Part of a small language model's weights: 15 layers, rotary positions.
Each number is 200 + 40 x the weight over its row's rms, rounded and kept within 0 to 999. Layers, rows and columns count from 0. The size before them is the row's rms in percent of the matrix's.

# v: layer 2 attention value, 384x384, rms 0.0709, rows 153-173, columns 128-191
# o: layer 2 attention output (transposed), 384x384, rms 0.0656, rows 153-172, columns 128-191
# q: layer 2 attention query, 384x384, rms 0.0942, rows 160-191, columns 128-191
# k: layer 2 attention key, 384x384, rms 0.0929, rows 160-191, columns 128-191
v153,101,210,201,206,207,193,219,169,152,163,241,185,199,182,205,148,284,147,137,223,282,151,180,172,152,172,181,198,190,204,225,160,187,185,199,197,173,188,242,222,213,229,215,250,235,184,152,150,189,217,236,270,183,201,228,211,159,207,158,168,228,234,196,228,243
o153,101,185,214,199,185,234,158,184,144,191,188,227,170,254,213,199,217,240,219,125,210,249,157,263,194,163,244,150,196,123,190,222,208,207,228,200,124,215,228,136,218,197,142,224,251,137,227,185,194,195,138,130,179,187,157,176,171,188,160,200,167,196,177,197,179
v154,099,207,189,277,199,164,181,281,241,213,190,162,159,216,200,169,121,214,248,209,171,245,222,209,156,260,246,161,245,170,235,151,188,230,253,286,151,205,211,167,150,159,280,205,218,164,270,202,214,233,182,171,213,217,136,190,244,143,227,183,240,178,210,163,186
o154,105,188,253,175,181,196,251,171,175,213,227,221,169,164,262,266,238,192,258,166,233,196,204,185,233,252,212,208,112,182,199,210,238,242,155,241,236,207,253,200,157,239,258,134,153,209,271,225,213,190,237,234,191,227,202,219,170,232,233,193,177,250,151,165,115
v155,095,228,190,195,182,103,187,219,214,142,151,190,148,153,193,243,189,160,242,190,201,183,274,158,207,242,131,214,123,134,191,100,224,184,202,305,177,199,245,182,166,151,154,190,223,103,198,194,192,206,114,180,142,235,234,171,155,152,247,330,191,234,209,228,263
o155,096,195,235,225,223,216,191,192,182,290,222,240,269,199,211,247,164,205,155,162,185,162,163,210,179,246,165,158,205,233,137,228,141,219,196,161,227,176,112,223,262,191,197,136,217,264,227,215,184,162,209,229,203,160,148,166,153,278,193,172,250,216,225,201,214
v156,101,194,120,204,230,162,217,231,252,291,230,234,182,182,152,187,312,170,221,149,171,167,232,214,233,206,125,229,168,248,181,204,230,234,199,165,221,217,215,184,209,186,218,203,233,200,139,135,218,219,218,137,216,217,143,198,217,221,209,198,104,263,162,233,243
o156,099,201,159,175,185,181,181,174,152,196,168,265,149,204,272,174,196,231,172,210,265,178,194,131,123,211,211,146,182,190,221,254,189,204,220,212,159,166,196,209,189,201,204,227,199,246,242,275,124,164,187,213,179,155,194,232,178,276,201,177,105,193,229,295,226
v157,103,225,230,245,213,234,211,232,293,188,258,249,128,238,190,211,146,257,225,139,232,251,257,222,172,210,247,139,202,175,302,212,200,133,181,278,173,230,203,205,141,167,263,181,191,271,162,155,175,157,163,220,224,195,209,215,97,198,259,183,207,158,195,192,212
o157,098,201,173,201,232,231,177,213,197,204,232,167,219,161,181,236,180,171,163,210,241,177,222,152,205,69,212,189,192,208,217,166,253,279,209,193,156,160,189,220,213,230,230,161,208,185,155,210,246,236,140,206,272,185,220,170,270,185,218,163,161,250,253,214,131
v158,095,235,259,180,245,236,235,206,179,216,207,205,165,211,202,157,270,156,150,108,216,262,296,155,176,168,131,163,156,196,262,145,138,190,144,215,224,217,225,197,204,223,216,165,236,147,273,148,197,234,222,238,145,231,211,176,180,163,288,188,222,243,195,211,205
o158,101,121,272,145,230,199,170,155,182,190,291,241,252,136,218,187,186,210,176,122,146,148,176,185,169,293,192,218,186,236,179,171,194,169,245,172,262,164,199,279,186,191,148,262,190,232,106,233,226,211,144,194,204,166,182,233,220,281,206,190,251,144,216,116,162
v159,098,143,195,225,186,194,219,221,182,224,231,247,209,148,173,205,224,324,194,151,222,91,184,133,215,194,223,124,321,257,170,213,231,180,189,163,184,222,216,190,195,216,150,143,250,209,215,190,296,236,205,207,241,139,158,206,194,181,144,166,195,236,287,216,258
o159,096,252,203,103,215,155,236,238,228,126,239,225,188,207,152,218,220,168,171,284,268,178,239,219,186,97,228,180,146,153,240,157,210,133,143,173,225,162,271,213,175,160,181,233,234,282,201,200,205,180,174,194,171,177,183,156,170,193,183,182,194,251,238,206,177
q160,110,192,242,221,173,121,110,227,199,183,245,199,121,199,173,251,161,292,200,190,199,142,197,247,131,185,180,189,154,116,166,169,177,210,217,222,205,191,200,190,138,154,143,242,174,240,189,229,222,187,177,199,190,270,157,170,277,173,209,209,293,183,199,176,203
k160,099,168,175,170,264,246,249,148,200,333,239,266,284,199,316,212,198,163,220,267,132,159,215,159,251,214,196,181,209,232,199,222,285,157,228,221,182,213,208,211,252,231,237,227,210,203,191,170,192,234,259,169,228,116,240,206,255,228,132,200,192,248,246,221,235
q161,083,160,193,210,204,264,235,172,169,250,184,219,255,221,202,186,201,135,235,245,222,204,204,194,232,239,232,218,205,259,220,220,230,182,179,184,221,196,220,226,256,230,220,185,213,194,211,200,220,197,282,194,164,151,276,215,174,149,210,180,84,220,207,175,184
k161,105,240,168,186,139,190,181,275,202,99,249,149,111,155,150,260,219,193,201,119,277,255,175,255,146,191,190,222,217,203,177,185,145,274,199,183,221,208,126,228,157,215,177,197,176,163,172,176,164,149,143,224,152,269,188,194,149,189,292,218,183,142,190,153,142
q162,086,142,116,177,133,161,215,233,284,250,250,220,146,228,247,193,230,181,255,200,204,173,161,199,217,256,262,263,142,259,211,215,158,188,179,187,212,144,251,206,243,173,197,141,159,257,228,221,216,152,252,240,213,206,185,149,217,226,248,145,163,190,267,175,212
k162,083,212,138,170,172,188,259,222,186,135,241,152,181,121,181,194,197,210,222,129,213,252,283,240,164,192,167,200,246,168,210,144,90,282,162,219,177,241,138,213,139,174,139,178,240,193,171,209,103,214,144,175,127,239,206,216,176,147,227,239,176,230,197,113,145
q163,090,182,188,148,106,203,150,205,233,228,219,218,140,273,200,215,193,196,203,175,260,194,188,185,153,244,255,204,210,195,189,222,166,203,226,255,218,177,260,197,135,162,162,163,230,272,243,216,215,175,160,221,232,286,199,230,232,146,242,190,244,171,247,157,187
k163,062,218,154,268,225,179,174,125,186,178,202,134,190,89,184,219,195,235,238,153,233,204,252,225,230,182,124,213,267,187,146,196,195,238,108,177,152,174,178,229,124,161,192,182,262,197,167,193,190,279,136,160,166,274,237,213,192,233,191,208,158,262,192,196,182
q164,081,195,220,266,293,253,245,201,166,240,151,174,284,247,184,146,191,230,225,231,192,265,174,231,247,230,214,120,192,208,278,160,231,218,172,161,190,218,199,185,310,186,266,177,197,139,219,153,177,169,198,225,204,189,215,178,154,250,74,204,47,208,193,214,195
k164,086,239,254,155,149,239,196,203,223,153,214,238,211,263,134,273,196,170,146,150,199,234,174,202,190,160,237,196,147,175,201,251,90,151,240,209,246,249,232,175,214,217,231,189,163,243,228,137,207,160,235,217,289,173,158,125,199,142,230,173,144,184,172,252,281
q165,088,180,187,237,259,216,256,201,217,212,170,197,254,195,255,186,172,178,234,203,215,201,137,166,270,191,241,217,225,263,258,219,180,223,217,182,190,200,188,165,271,96,263,196,194,165,205,251,168,218,171,229,197,134,212,198,209,219,136,204,149,186,257,151,168
k165,092,188,224,100,161,214,182,268,236,165,188,281,145,206,185,279,163,199,178,168,211,233,196,197,198,195,238,187,134,160,212,152,210,174,241,229,222,282,244,163,221,209,183,183,214,180,175,141,154,131,188,272,212,212,146,252,180,153,216,225,231,176,252,196,206
q166,086,227,256,120,133,163,137,137,158,208,206,201,155,182,156,271,200,172,145,138,218,124,231,211,139,215,290,239,231,226,128,247,134,196,193,206,195,272,215,176,137,272,160,205,199,212,186,185,214,186,194,181,202,250,180,288,180,195,226,201,280,157,247,213,108
k166,109,158,175,261,266,177,241,159,200,227,169,171,187,213,229,207,287,220,194,280,165,186,164,195,157,185,134,151,268,238,177,163,173,204,121,187,147,78,132,241,126,181,193,170,224,246,203,210,270,242,219,112,157,207,206,231,197,255,222,262,135,225,207,163,163
q167,113,186,271,130,218,142,117,232,203,183,195,204,131,243,150,241,126,242,204,197,271,212,272,235,205,213,258,236,158,146,227,238,191,249,222,225,180,220,216,178,171,175,173,184,204,176,208,213,161,237,213,167,313,182,189,200,230,126,259,218,238,175,203,219,185
k167,105,223,174,190,204,284,137,241,216,202,183,173,170,77,276,291,152,223,280,222,165,220,177,158,183,195,181,103,245,191,195,219,273,186,143,189,158,221,183,182,119,130,215,171,191,149,168,191,209,147,209,133,157,294,153,211,178,201,137,197,186,206,257,118,188
q168,081,234,180,252,244,235,210,164,203,266,183,184,295,223,206,176,200,264,202,208,124,252,223,192,210,205,216,126,172,221,335,198,203,209,190,240,156,209,204,154,330,191,280,180,221,124,210,156,166,175,206,210,198,206,210,211,155,250,151,192,148,201,238,219,194
k168,109,176,246,168,97,189,227,238,238,234,175,283,188,232,198,202,245,197,149,150,214,269,216,282,202,212,216,231,165,182,193,242,137,170,218,189,246,232,278,177,227,128,271,215,185,169,175,203,212,157,229,224,231,171,161,172,197,198,268,167,178,198,234,287,247
q169,096,177,251,269,120,225,256,219,212,203,152,201,295,167,139,264,222,162,155,189,169,225,234,183,142,201,217,188,212,206,222,204,174,203,201,207,213,197,269,211,172,252,206,192,206,224,212,217,192,149,156,180,141,261,188,234,113,254,257,217,184,155,194,169,176
k169,115,136,190,222,272,173,207,183,234,197,177,223,236,212,267,197,281,164,272,208,208,179,151,266,148,200,191,187,234,159,178,235,190,234,183,187,167,93,117,220,165,211,196,234,187,286,157,180,244,292,150,189,190,196,192,212,237,267,211,205,174,227,243,201,93
q170,113,220,181,215,174,234,137,178,205,229,212,168,203,214,155,225,196,238,147,206,205,203,144,261,178,245,175,203,188,234,206,207,243,182,233,282,248,182,206,208,110,236,226,207,209,232,170,230,205,214,205,152,175,160,283,219,162,149,263,269,191,209,173,197,214
k170,119,229,268,104,208,245,185,215,207,179,154,164,310,190,144,127,165,308,188,188,171,210,278,191,184,193,184,214,247,308,159,158,190,227,203,229,275,186,173,228,235,150,171,118,163,217,201,246,211,185,237,226,220,126,165,176,155,198,137,182,222,149,146,165,166
q171,111,131,170,194,241,234,139,175,158,265,268,174,183,211,250,169,142,247,232,137,239,228,228,220,218,175,157,185,156,221,144,230,275,102,144,221,146,158,225,203,231,165,180,155,257,221,317,136,178,203,278,205,251,187,214,173,209,113,183,219,199,202,210,222,205
k171,119,225,212,113,83,253,200,172,217,200,152,224,173,153,175,197,182,187,166,259,227,177,259,233,274,161,166,196,156,235,266,191,240,312,245,197,219,217,260,174,206,178,228,221,195,161,229,275,178,170,170,200,211,204,153,175,153,200,131,167,199,166,179,278,244
q172,114,220,183,235,186,209,138,160,227,192,164,223,193,234,216,208,200,156,253,201,190,138,101,229,188,187,209,150,137,158,166,219,231,149,144,210,270,222,202,215,146,162,196,220,202,152,156,163,221,197,188,155,194,200,220,244,199,187,116,230,203,235,146,257,218
k172,123,150,180,206,234,216,243,169,202,268,238,156,239,197,106,163,160,242,169,194,193,241,223,191,216,172,167,229,176,205,185,210,177,232,207,238,203,128,276,281,220,221,190,152,146,240,278,180,238,195,190,214,297,145,217,208,190,152,260,191,180,199,138,125,262
q173,118,182,178,142,236,181,292,221,234,253,217,186,154,215,169,180,207,199,230,210,225,220,220,162,208,182,136,154,188,194,156,219,164,184,220,223,210,249,271,269,243,207,223,208,184,194,228,85,200,252,208,184,256,168,124,136,284,185,226,140,221,191,135,209,149
k173,117,196,236,202,203,237,181,104,124,177,120,144,209,224,232,270,161,191,178,196,190,193,269,223,247,226,172,229,227,185,233,261,221,160,170,242,135,139,209,161,144,198,203,231,248,158,231,194,197,185,120,155,201,259,227,160,295,239,138,223,178,267,183,169,234
q174,095,204,116,110,250,272,97,184,106,258,202,235,160,241,236,138,207,251,259,265,253,176,253,113,195,178,163,204,232,210,222,239,157,227,171,187,141,272,185,201,182,242,210,111,151,237,215,180,205,203,227,161,203,232,202,226,173,146,170,184,276,243,192,206,162
k174,093,206,186,213,184,223,180,225,187,273,219,192,154,133,182,156,165,144,145,234,197,214,225,192,259,174,154,225,156,180,212,170,194,239,201,255,245,212,180,176,181,174,223,184,214,192,250,226,156,183,240,224,211,168,221,154,200,184,201,192,178,149,163,222,225
q175,114,98,183,239,231,219,248,245,191,184,162,163,219,209,217,142,248,243,262,200,196,250,238,253,249,223,151,187,209,260,222,125,236,273,132,225,205,246,183,180,198,187,266,182,202,176,226,345,234,173,218,237,178,150,203,226,262,236,230,230,148,167,174,248,271
k175,117,248,135,175,170,141,141,252,257,187,188,227,185,216,161,133,144,141,155,133,193,193,193,231,243,175,203,202,172,116,303,237,191,187,220,247,226,280,220,179,222,157,169,221,223,177,188,168,134,190,206,231,230,199,246,161,224,98,152,147,252,145,246,178,194
q176,110,185,178,160,38,232,128,246,259,188,187,189,162,274,163,205,231,184,169,172,233,215,150,228,136,284,210,230,194,178,171,162,166,191,249,251,255,162,278,202,132,208,123,167,213,258,236,224,230,84,192,202,227,237,237,200,204,190,313,195,198,188,249,165,218
k176,098,181,245,251,249,178,165,193,201,265,223,159,198,199,283,202,185,171,247,206,207,128,208,212,210,204,179,176,225,210,168,161,265,190,145,198,142,93,209,185,171,194,119,198,251,243,195,212,205,272,209,220,194,233,252,243,254,211,174,215,221,281,198,167,153
q177,110,224,166,260,319,235,295,188,146,219,184,211,239,129,222,166,209,242,202,184,173,225,217,198,294,137,148,147,212,216,237,211,249,212,150,165,187,237,116,218,310,202,263,212,188,108,183,143,171,249,201,214,173,189,217,206,194,234,104,237,168,259,148,234,196
k177,078,179,205,97,149,196,234,245,215,136,198,231,211,212,170,234,198,166,101,213,178,238,211,185,200,187,234,217,175,170,239,230,171,158,264,194,217,236,235,165,229,219,256,226,168,181,229,158,197,154,231,199,239,166,172,169,182,181,207,156,196,116,222,274,267
q178,090,182,179,256,320,234,236,189,173,233,155,203,265,157,267,142,214,203,218,232,183,194,245,204,257,180,150,217,207,245,252,203,230,211,203,163,179,197,167,178,312,228,240,190,224,148,199,136,173,217,223,177,150,159,219,177,160,210,151,184,105,233,168,218,171
k178,076,213,208,90,146,186,226,248,164,168,183,211,172,247,157,223,200,173,143,192,173,271,208,161,174,213,250,231,159,225,194,235,154,140,232,219,304,270,262,199,206,215,260,204,165,179,227,177,158,149,236,236,233,171,164,144,211,174,194,184,209,86,193,246,235
q179,079,189,199,260,290,248,234,185,158,279,152,223,288,175,239,167,192,194,217,252,177,182,223,236,253,187,217,181,224,213,227,227,234,206,157,166,161,219,200,192,277,260,263,174,205,172,217,187,187,214,213,181,168,165,230,199,165,199,140,232,74,260,170,214,145
k179,084,154,216,85,131,202,252,269,218,168,187,192,198,220,139,230,171,189,127,183,171,243,196,242,182,178,227,241,165,218,216,257,160,158,234,227,284,242,218,186,252,198,206,209,163,154,211,120,180,143,206,237,224,161,136,158,210,194,234,181,190,145,171,280,255
q180,093,212,174,192,277,258,208,245,170,194,142,247,222,135,133,268,193,212,238,166,233,244,194,151,295,124,198,171,215,239,240,148,233,209,192,206,181,192,136,306,251,227,272,232,177,136,237,174,136,228,184,253,189,143,244,236,196,217,192,212,192,192,178,215,189
k180,069,154,246,200,183,191,187,255,198,155,203,255,245,184,175,235,202,133,123,237,189,174,213,278,180,208,218,192,170,170,268,186,249,171,294,183,240,205,260,127,214,210,184,257,193,194,163,190,249,172,189,193,191,246,189,209,165,190,211,213,254,146,269,193,214
q181,106,210,197,225,251,305,206,182,144,243,109,163,292,185,189,260,237,226,156,178,209,234,260,146,191,149,166,211,240,245,243,205,224,179,215,200,219,205,224,176,169,192,186,235,263,157,235,175,144,190,185,201,165,180,188,219,173,203,178,288,182,216,191,203,181
k181,087,182,230,157,170,160,180,246,228,149,156,241,242,204,184,225,206,131,143,226,185,157,201,233,191,234,246,186,159,172,266,280,242,236,242,206,191,123,236,189,211,194,199,235,184,216,194,165,227,179,221,193,246,190,190,187,249,290,251,155,254,128,192,258,241
q182,088,178,216,165,134,124,163,212,172,206,261,163,126,207,197,143,189,210,189,207,173,212,201,191,134,227,172,174,191,162,153,176,142,138,171,215,202,177,266,181,172,225,129,160,223,265,195,225,260,149,225,230,275,261,102,202,200,251,208,146,233,166,211,160,246
k182,062,248,192,259,262,208,197,140,193,213,219,169,165,181,240,188,204,219,250,195,221,197,219,207,237,206,142,256,213,200,229,169,169,257,129,192,170,157,138,211,154,195,228,209,195,233,225,257,185,228,155,168,217,214,221,158,258,197,141,199,122,327,217,200,157
q183,119,313,182,216,205,216,200,192,263,237,202,246,266,180,156,175,222,224,164,186,190,185,230,112,170,214,177,240,170,175,235,195,228,171,221,205,227,194,217,197,219,209,192,300,270,200,184,215,164,158,177,160,94,210,244,187,223,226,202,231,149,324,120,172,190
k183,134,210,272,194,187,212,220,169,280,197,183,196,192,233,293,269,244,174,204,205,160,149,206,186,202,218,210,186,223,207,168,197,157,185,189,190,202,155,159,222,236,215,225,217,177,126,189,197,255,220,187,170,156,166,142,176,220,292,211,174,165,148,166,259,180
q184,100,226,196,184,218,255,227,209,203,190,117,246,255,198,205,217,195,141,256,216,255,240,263,157,233,170,209,164,216,233,261,219,310,183,187,181,192,255,125,186,232,193,255,214,221,201,211,104,171,227,212,193,168,199,315,217,197,174,140,272,184,194,187,255,169
k184,063,132,233,208,215,190,256,242,201,186,171,223,273,220,192,278,221,192,186,242,147,196,142,165,160,206,228,171,132,200,201,258,201,152,249,198,190,227,266,183,200,187,225,277,186,154,195,141,268,206,175,184,200,203,213,226,163,231,233,190,269,181,211,175,212
q185,100,231,198,169,212,207,145,175,189,186,236,253,146,179,242,94,133,222,168,194,221,163,275,168,229,191,106,221,201,214,219,205,213,224,271,204,236,209,198,167,216,234,221,207,210,237,169,286,154,198,212,162,198,236,181,196,148,256,190,200,157,205,176,139,173
k185,079,199,169,210,149,195,105,180,269,260,195,188,154,233,290,202,154,231,251,141,191,198,212,131,256,209,247,197,237,204,199,185,221,136,189,166,241,242,224,165,194,158,267,189,188,145,197,189,155,119,222,198,225,245,202,152,226,123,172,153,162,252,232,271,202
q186,118,201,202,264,211,178,214,198,89,180,198,258,164,219,169,187,202,188,254,174,181,117,276,190,171,215,245,252,175,173,159,206,195,181,169,153,219,160,178,210,239,283,202,164,260,226,178,220,200,203,277,221,183,230,217,217,155,139,224,175,224,172,184,192,252
k186,112,205,186,210,109,161,151,218,177,265,230,196,164,213,311,163,203,266,188,261,222,187,229,223,204,276,155,197,195,132,205,174,229,214,143,240,182,247,233,182,203,210,238,210,231,145,180,175,157,188,242,241,177,212,243,215,141,249,198,215,178,182,296,180,221
q187,114,114,203,192,195,213,176,193,196,238,218,187,238,216,237,187,221,183,223,206,214,198,170,238,145,140,165,162,195,153,111,239,205,155,266,232,214,171,260,201,138,186,262,171,124,246,203,170,199,176,183,215,133,135,163,208,189,169,266,188,248,232,118,232,245
k187,110,200,158,212,270,199,150,172,203,185,225,129,260,203,187,131,190,231,201,127,139,213,271,188,227,251,184,229,164,144,159,210,247,283,279,175,221,147,180,223,176,195,172,233,196,170,233,236,185,190,177,232,235,202,203,197,188,218,105,121,220,204,133,97,131
q188,109,218,184,204,164,151,174,201,150,149,269,218,121,221,139,201,192,195,214,253,177,203,153,203,214,257,159,199,149,159,179,237,138,142,245,181,172,170,176,201,198,289,217,231,231,165,165,173,215,275,173,210,220,173,204,199,222,109,210,129,274,203,195,147,230
k188,119,241,243,232,186,249,252,220,164,183,146,178,201,145,199,186,145,308,198,213,216,202,229,220,227,199,128,189,183,256,174,104,283,180,133,227,202,276,183,169,185,213,231,165,158,183,211,201,231,165,209,214,157,266,170,219,124,142,121,201,251,244,222,169,188
q189,106,168,213,188,206,264,136,231,210,268,165,202,262,153,203,214,223,249,182,234,205,182,212,106,167,175,154,183,227,213,237,152,239,299,192,200,182,224,204,203,183,220,248,210,165,125,260,214,167,136,171,189,220,130,179,233,200,230,166,207,224,213,154,211,232
k189,103,204,222,216,189,174,267,231,259,111,255,247,183,208,243,235,242,95,144,162,234,132,187,228,277,191,180,182,176,133,267,266,161,193,287,207,189,143,163,146,224,163,224,229,203,252,170,230,229,205,197,195,201,132,209,175,224,250,173,169,180,172,234,243,139
q190,123,242,236,185,151,242,181,229,101,241,213,198,202,254,158,211,248,278,205,195,226,236,217,138,153,170,179,140,230,183,304,169,157,243,179,198,154,246,227,180,169,259,197,185,278,164,233,218,189,192,214,167,247,190,217,146,142,168,226,190,219,206,230,246,192
k190,120,211,176,213,269,252,179,197,215,212,195,215,269,176,213,162,228,185,234,232,223,230,170,204,186,181,188,138,180,172,184,165,174,216,256,238,163,248,195,221,165,193,272,218,174,222,189,242,227,289,99,206,160,183,128,150,235,206,223,222,134,244,226,206,211
q191,118,246,211,100,144,223,161,184,130,191,202,207,207,192,227,161,216,228,146,173,163,266,242,199,280,218,225,196,198,284,223,215,212,270,197,246,177,244,162,231,206,267,178,245,216,240,222,241,180,197,191,199,206,253,236,322,107,212,200,249,228,223,214,175,162
k191,133,193,228,221,158,140,171,230,299,174,135,209,158,217,184,182,188,158,196,236,194,156,181,253,200,168,200,178,201,194,228,196,230,222,193,132,265,160,183,175,183,188,257,249,225,138,200,231,224,123,172,182,210,260,179,159,200,184,178,174,234,127,213,240,207
v160,112,187,294,220,184,269,224,153,183,188,183,199,224,213,158,197,153,173,226,206,214,200,218,205,258,176,215,188,220,252,164,222,136,244,167,240,222,205,198,185,246,202,156,124,131,208,139,170,223,174,199,145,196,226,115,251,130,200,180,189,200,207,207,164,138
o160,109,240,204,187,193,159,239,162,193,207,183,193,194,220,200,156,220,204,186,206,255,240,251,215,191,136,164,170,241,157,168,196,229,215,272,179,221,224,166,154,200,146,205,160,268,220,222,188,181,178,228,190,196,188,130,206,195,257,213,230,208,178,181,206,218
v161,115,195,265,163,98,258,239,190,210,171,205,157,252,82,157,137,197,233,226,171,189,207,235,182,239,215,234,263,204,176,148,238,169,301,211,169,179,194,197,224,183,236,168,182,206,269,185,243,209,234,194,214,269,194,177,172,149,222,194,174,153,181,241,252,182
o161,112,191,147,173,314,235,202,190,190,199,177,179,159,309,230,171,212,154,207,176,177,179,224,250,153,151,213,221,168,175,186,161,151,156,248,266,231,208,165,260,182,185,207,266,165,178,219,163,167,185,273,226,237,189,207,230,94,238,204,224,144,197,167,221,203
v162,119,184,245,181,201,222,233,171,223,240,243,178,184,236,263,232,195,221,136,191,213,168,182,197,162,173,299,130,257,168,236,223,204,218,197,198,203,199,236,291,171,250,214,245,192,171,230,175,164,147,218,116,266,201,257,203,226,221,214,229,273,248,177,110,132
o162,119,282,214,201,184,334,289,175,222,129,201,222,81,258,136,211,218,136,244,139,222,210,227,218,194,223,293,213,204,181,178,201,203,214,191,184,194,249,223,130,202,223,175,192,212,249,173,184,184,213,226,188,246,222,186,270,192,198,217,205,185,176,157,240,188
v163,110,229,123,160,211,216,150,210,216,208,264,161,159,177,232,277,260,166,161,221,214,208,219,200,100,185,183,204,136,216,205,200,176,162,96,180,173,218,222,175,204,175,234,216,154,176,231,189,166,213,144,249,201,181,198,218,207,236,101,139,171,162,204,213,206
o163,112,105,178,202,201,176,189,195,195,148,157,185,246,143,187,245,154,143,101,185,162,241,196,176,218,232,178,171,147,261,188,213,135,249,211,184,170,188,197,262,220,167,240,213,269,171,280,215,229,173,219,171,217,274,250,237,231,150,195,218,186,196,254,222,202
v164,116,192,221,164,228,161,160,231,172,225,179,169,205,158,182,131,282,205,202,212,231,170,150,199,182,150,211,194,167,142,212,178,187,142,224,237,216,135,202,259,187,188,218,265,268,160,159,195,171,134,241,221,225,186,257,226,232,128,165,217,230,291,189,239,209
o164,116,292,157,212,166,247,109,236,186,211,237,213,144,235,190,189,167,179,206,221,138,169,222,171,198,196,156,223,210,210,195,245,197,138,178,171,154,144,221,212,166,156,188,215,227,173,195,258,249,217,180,164,234,160,186,227,209,235,237,220,240,212,211,185,248
v165,119,189,193,185,185,156,127,197,193,161,149,167,106,197,151,183,223,203,215,188,266,189,266,212,145,216,227,170,247,246,110,226,181,185,219,196,160,239,115,62,211,215,228,156,217,206,216,198,109,183,211,246,177,258,277,214,196,159,122,266,257,184,204,155,246
o165,119,178,229,215,162,162,255,152,169,162,197,199,231,188,147,157,155,207,265,147,231,226,190,188,242,159,199,228,162,256,220,195,225,242,189,235,198,184,217,213,268,234,285,266,248,174,172,233,299,221,224,166,221,178,148,196,246,184,208,248,162,154,197,179,175
v166,111,294,141,190,180,215,286,107,138,180,168,209,253,156,216,173,211,208,221,244,198,231,152,235,194,225,201,205,231,141,274,220,273,192,195,219,262,241,202,225,239,250,156,181,143,313,226,205,194,208,171,344,214,186,180,154,213,167,189,175,208,177,121,224,232
o166,107,134,223,255,205,214,181,154,272,226,229,256,119,209,148,226,261,264,172,208,156,190,151,254,193,212,246,200,158,219,216,182,197,215,186,227,205,227,190,164,209,165,163,193,224,203,110,214,199,177,264,83,180,250,222,207,143,217,221,232,212,257,236,180,223
v167,117,151,152,216,218,200,174,145,175,266,208,215,220,211,250,246,153,180,262,232,185,180,193,165,222,138,252,135,111,204,208,134,169,155,250,246,212,187,231,200,183,175,151,139,220,188,183,188,58,191,264,207,211,204,240,203,217,192,187,206,215,178,107,179,174
o167,114,197,195,151,205,188,213,215,226,171,200,212,230,228,171,104,187,228,148,189,235,167,184,229,153,190,196,237,259,200,219,199,237,98,185,130,186,208,184,154,231,238,222,228,210,230,132,187,225,174,143,170,294,226,245,192,243,205,181,78,160,252,313,235,178
v168,117,268,168,294,190,122,131,183,175,141,162,173,221,236,156,203,195,174,168,212,174,197,227,178,193,230,192,172,228,195,240,164,163,230,194,208,163,229,188,203,225,245,211,195,259,199,146,239,160,166,186,256,193,197,124,218,171,164,212,191,177,273,183,270,206
o168,112,209,237,182,186,219,256,203,221,248,168,223,202,195,196,175,248,244,193,181,209,178,204,215,189,215,238,117,256,186,187,218,189,226,149,207,202,149,258,191,163,185,192,197,215,129,139,213,254,125,306,177,215,206,230,194,290,197,165,182,152,148,161,75,201
v169,122,184,207,268,188,183,170,198,171,205,228,94,196,227,192,199,158,199,142,234,189,224,186,173,247,180,146,156,136,218,168,213,227,239,156,151,202,222,195,211,210,176,237,164,218,202,193,193,237,183,225,208,278,293,161,268,182,232,252,120,157,166,264,250,132
o169,121,251,138,206,208,232,267,245,178,177,199,262,198,143,190,212,145,191,182,213,212,249,232,83,163,191,188,243,220,260,147,214,238,171,192,215,167,171,190,206,204,224,185,201,165,241,266,159,213,183,93,86,149,221,159,157,228,146,203,229,194,189,172,156,213
v170,113,165,175,210,231,195,202,237,200,148,149,235,217,295,171,189,227,189,150,243,185,174,181,258,249,228,197,146,162,255,209,180,217,245,222,123,130,246,238,142,235,101,213,145,165,166,219,185,186,226,198,191,147,198,210,173,212,191,154,193,252,157,185,139,153
o170,114,175,210,202,196,158,195,178,203,218,187,204,246,143,210,183,236,226,231,175,200,129,145,146,240,141,233,179,152,251,175,194,226,158,185,141,174,209,148,288,202,178,184,220,261,220,219,178,145,234,200,270,231,209,159,241,204,227,225,201,89,174,164,158,173
v171,107,251,213,117,259,279,249,181,181,209,206,218,257,196,182,114,256,179,208,201,249,137,237,147,211,194,172,193,247,145,175,230,205,84,155,199,216,177,232,213,198,234,190,212,136,185,193,197,211,225,200,181,148,249,296,163,236,197,209,179,171,218,216,191,188
o171,111,216,177,222,212,219,185,226,202,233,273,244,188,260,186,176,162,132,294,194,200,237,188,134,209,216,179,211,298,211,207,170,217,259,227,235,193,172,175,192,206,188,231,214,210,190,167,239,204,147,96,137,278,196,224,192,241,176,228,132,196,175,191,156,255
v172,109,131,216,234,129,197,239,220,207,229,44,129,157,198,190,226,192,132,227,252,249,257,252,232,213,202,135,218,228,187,192,156,206,209,286,222,175,141,89,221,206,200,164,175,187,194,196,205,195,258,261,189,209,251,189,284,148,188,211,161,230,170,195,190,122
o172,106,235,221,132,181,189,219,194,190,190,177,293,178,216,194,263,219,200,218,156,236,201,252,196,190,188,229,204,268,181,175,234,202,176,248,163,199,219,174,91,141,263,231,214,186,145,158,193,204,229,172,200,211,159,220,194,216,157,171,184,172,194,232,171,257
v173,108,227,167,190,289,223,196,202,216,220,262,215,154,199,233,175,208,171,169,183,309,215,164,210,213,111,203,228,193,153,177,217,287,245,206,208,106,255,143,182,248,174,188,200,96,206,132,212,192,219,190,179,295,187,207,203,264,161,234,183,172,158,224,174,196